config.toml
n_layer = 15
d_model = 192
n_head = 3
n_kv_head = 1
head_dim = 64
d_mlp = 384
vocab_size = 4271
activation = "swiglu"
norm = "rmsnorm"
norm_place = "pre"
norm_eps = 1e-05
positions = "rope"
rope_base = 149000.0
rope_fraction = 1.0
qk_norm = false
attn_scale = 0.125
bias = "none"
tie_embeddings = false
parallel_block = false
init = "normal"
init_std_qkv = 0.0478
init_std_o = 0.0
init_std_up = 0.0478
init_std_down = 0.0
optimizer = "adamw"
lr = 0.00142
lr_mult_o = 0.729
beta1 = 0.9
beta2 = 0.95
lr_head = 0.0143
grad_clip = 0.5
warmup_steps = 213
schedule = "wsd"
decay_fraction = 1.0
decay_shape = "linear"
final_lr_fraction = 0.05
batch_tokens = 16384
seq_len = 1024
doc_mask = true
train_tokens = 111300000
steps = 6794
dataset = "wikipedia_en"
Each number is 128 + 24 x the weight over its row's rms, rounded and kept within 0 to 255. Layers, rows and columns count from 0. Numbers have three digits each. The size before them is the row's rms in percent of the matrix's.

# up: layer 6 MLP up, 384x192, rms 0.0713, rows 5-14, columns 96-191
# down: layer 6 MLP down (transposed), 384x192, rms 0.0614, rows 5-13, columns 96-191
# gate: layer 6 MLP gate, 384x192, rms 0.0727, rows 6-14, columns 96-191
up5 097:110097127117117129138127081137097164125153131192071094111127147107111135124141175136150136107173138102187144158138115155111166127114153132104126113117126115095125090140168155092128158154126149143208150076163141122153161133113162119116132150125080149124115150140130111098148092094140134122
down5 100:160113150111141121115136159116116127148130160089106100102137178110144109152093115108138127129111150117135125132159117146150131139101169132172117096112109123155140124119129146117160168161192095108119112100118131125116122140162153101147140122109108150141153178111137090103118090133086171143
gate6 095:107125131105110129113119176048140108156137109109120153149150098178119109156138098115117154094115143133146169123089105113145112135118112100118151146130121153075160138113148157172123143108128152138131087129143167158113130068160129115154141128144119157145118158122120096142136148115148172121
up6 095:152109106101118102121118084108151159132126110102134125134090112128114136140099112158152101080150090142158153141122102107161116108131163160121138076154110150118142118133150187110137105147149111116158116141133119149135138120091044139185135142147125126122118128130123116108134069106123138114
down6 095:113153120152113129164172131172108106076089126132102154133133133140147143086138126107101097160102120141119146142149169125127155139102117119137096172146133110161167143129131125125128135086194137149125165114109124110122115170153200127114074079094118094127134111111130136152120145138124119121
gate7 090:133133154130102091136163105108119099117136102156093110166128110086104143126170109137113135135122131129146162171097131146070126105136161151120115117139149169120129126152118170137103175140119131172137129092126143161091131116129132114130160122176111164135152068104124097092156099100114131110
up7 092:130174134134089151141107138138082151143109124101152109160136142144119097091142143109166128157106133134102121085157151105126116112093134131150125113135087102175159110113165104129115102126141142103151116150072111139094109150136120119084099110097084098113075111098175097148153122178167112141
down7 090:132137136123120084138161110100107110111139108174111087130118101112128110115138103111109162153121128118116128159089122146119141135131160161100119112149176137113109139115100101095127142133092139176141090142146121140116145062129143109143187128160142156124168087102137112103142105120149126131
gate8 099:131118098127119145087110121155151129172121151146099106135138086111133105090076118085136112137119100119100134133089108127174051129112161144089175134111156145168075133129165120132132148104123108115121138109105102145149113138126129182139153127136176129148161122103087167124177113118133168079
up8 099:147124130150108123138172142144149141102131117085138106142127130101163193170121155166079105115159125123112126117134163172096172135107117134119099162143104113135126117095130137115134103122157132152132106098123149106138140117125112113096081114120140103121130094110122120150116155153124137179
down8 094:114134134098140116152125137117104119157108097117123114122109121171094080128150169091128158124116130137149133090112092093163116119134144113154147098129174147137154142168129149158136123162101161131130110174158136093112106128135157097161135138107116137095126177149164134097111089115137098090
gate9 092:158140122157109147072128157132134139145103174117165157160134114094115148107146149121138092093127127110107109105147112161134159149116162099145172103142145153094121146140107141137139081148121109153082149154128108129156146129122134127121120122170155111142150123163096147089126137160151134202
up9 092:155113145148155155102121154135096123127121157166124126137196150094164162134140133123115168126103163137154109138129118121151123119153127121172106184159119168121152150119090180107149156136104133152140127180096125132125139153111106168150088125113114109140139163125139166152120156150174151110
down9 090:123155157121129068159120119119112127107150077109128107112086142143104086123146153113127190152153112134147148147123103095121116123093121127113097130117107111154135046128125156132127152126141144068115118126137114140144126093162148117128108135134160099125065123121096122139096106090133113119
gate10 100:162104140094100149119136103129146110186134139132130131145138103130153121099113141144132124161166113112143186135145102099136131124072115132076135119151154133158145099123166127133103153118129141109147137134093124183115165094137086129086108113121148153152137098104134117137087131117188125104
up10 097:133108085111109132128105105109138148150151091091159091139111145163168109097160099141130135105176194120125127139125130154112121135123156159114141107130106138140146106104147124167090115156119144135115132136079134120082161147141122122102144089118114172132121142118164072129107126132127132198
down10 098:156162146160118140112083171106106101117128124145101120146156108125122128115121150146127136158141066113144143125143091079116162079133084079087130152135132139132132117167160116111134113103112135132160120113103094126122094095154155120138155158140129166093108115140145162148157115105129122107
gate11 102:135111114123167120127134137128118155124129159148184095124118196129143180143128155109148169147175115121121163124135107120112163087144135107130138103132110159127091133080120145119105111154141084134105134097180136095140195085144125147116090051098132137148128130133153153120081176098146131113
up11 102:107148128189156097092119135123117113110122128153118143067090178134123134123153092136085140104108131136161111097123156128141137138173119147145066143106110155131113119122133137131123119175120065142109161150109130143165109150136073156168156146127100158114139111157184147138082143156152146073
down11 099:136106103117129111116157120092152141123136140126112108185141129096120126156101144104116137149124136145077129166090068114144126147124133109126143124147144132128164151150116109165102121147111131133160109077162095112108114155111136128120103092107165163132146114101109124173095151118137102154
gate12 103:099144141106125146119127116101161099132144093145122134128158125122112151116114129078124155141119108111156103155130123131068119122148090094149118140099113154110153118136090161100164137097127136151163117172125139130097140096139120119122091166129120151121125123154121125132146129154120144128
up12 104:185163157130124140110112114144173149079138141130134103105114135095165145128108140079156116138104061107121143149189101149116126125116134111127132158119102112095099123121138120118126159118130135175096100100098142080100112129101100134174171137082092129138131155143160120144115138130107107108
down12 104:120153151126119161097122109143142148120117148112096103133116126109140105089144147135141139108091104114145152121164126119179153109112143143126095163141143136121149165113119100137104099129108128107146128120121158130176145187081138062110137147129150140122138141110161100130104151116134112143
gate13 099:137128117104115170118154120132151192070154122085150131151142124122122132112115079118142133111109148137125128122142146107137081108106124140113120100163112128148114119144098116150123103176149071128110123113094147133144121162150125064126132133127112109153123092100122114183163102172108174175
up13 098:155161088120147118098171121173120152088104097103141107130191091146139162132140087115111130118102168098074130081113144145163119120101152131140088129119151127114107163134114122142096134141134115140106154115098132095131133139080144137127122124108141126125142100092073152128134075145108176197
down13 101:119114136147124087128124118116076114180128138180114126106131104129158132158157125123121106156130142119150107147113119154139172157128141128163109157111128112111131148121122145122106139106130163140138099148156115152137136074142155160143105130147153149128138178171109140074087148113147129127
gate14 131:088136138175103146162122076125114162094136138169099155166108152101096120087138088141135144124164167150130106134128159120119093137150121096120130125105114089139135106146134134113129136152129100135160133166103092159099120185139138105111112159160133134092112124139161170162161135140151125151
up14 143:147087155115158099096135136113116118147145122099128075118136121142141144157121147122148098128104080124164153199123103110122125115111134144117142102183138155134139136103109127101118122104114143098120111092129130147182120090161120107141158108101107136176158094136105097137117150117116167120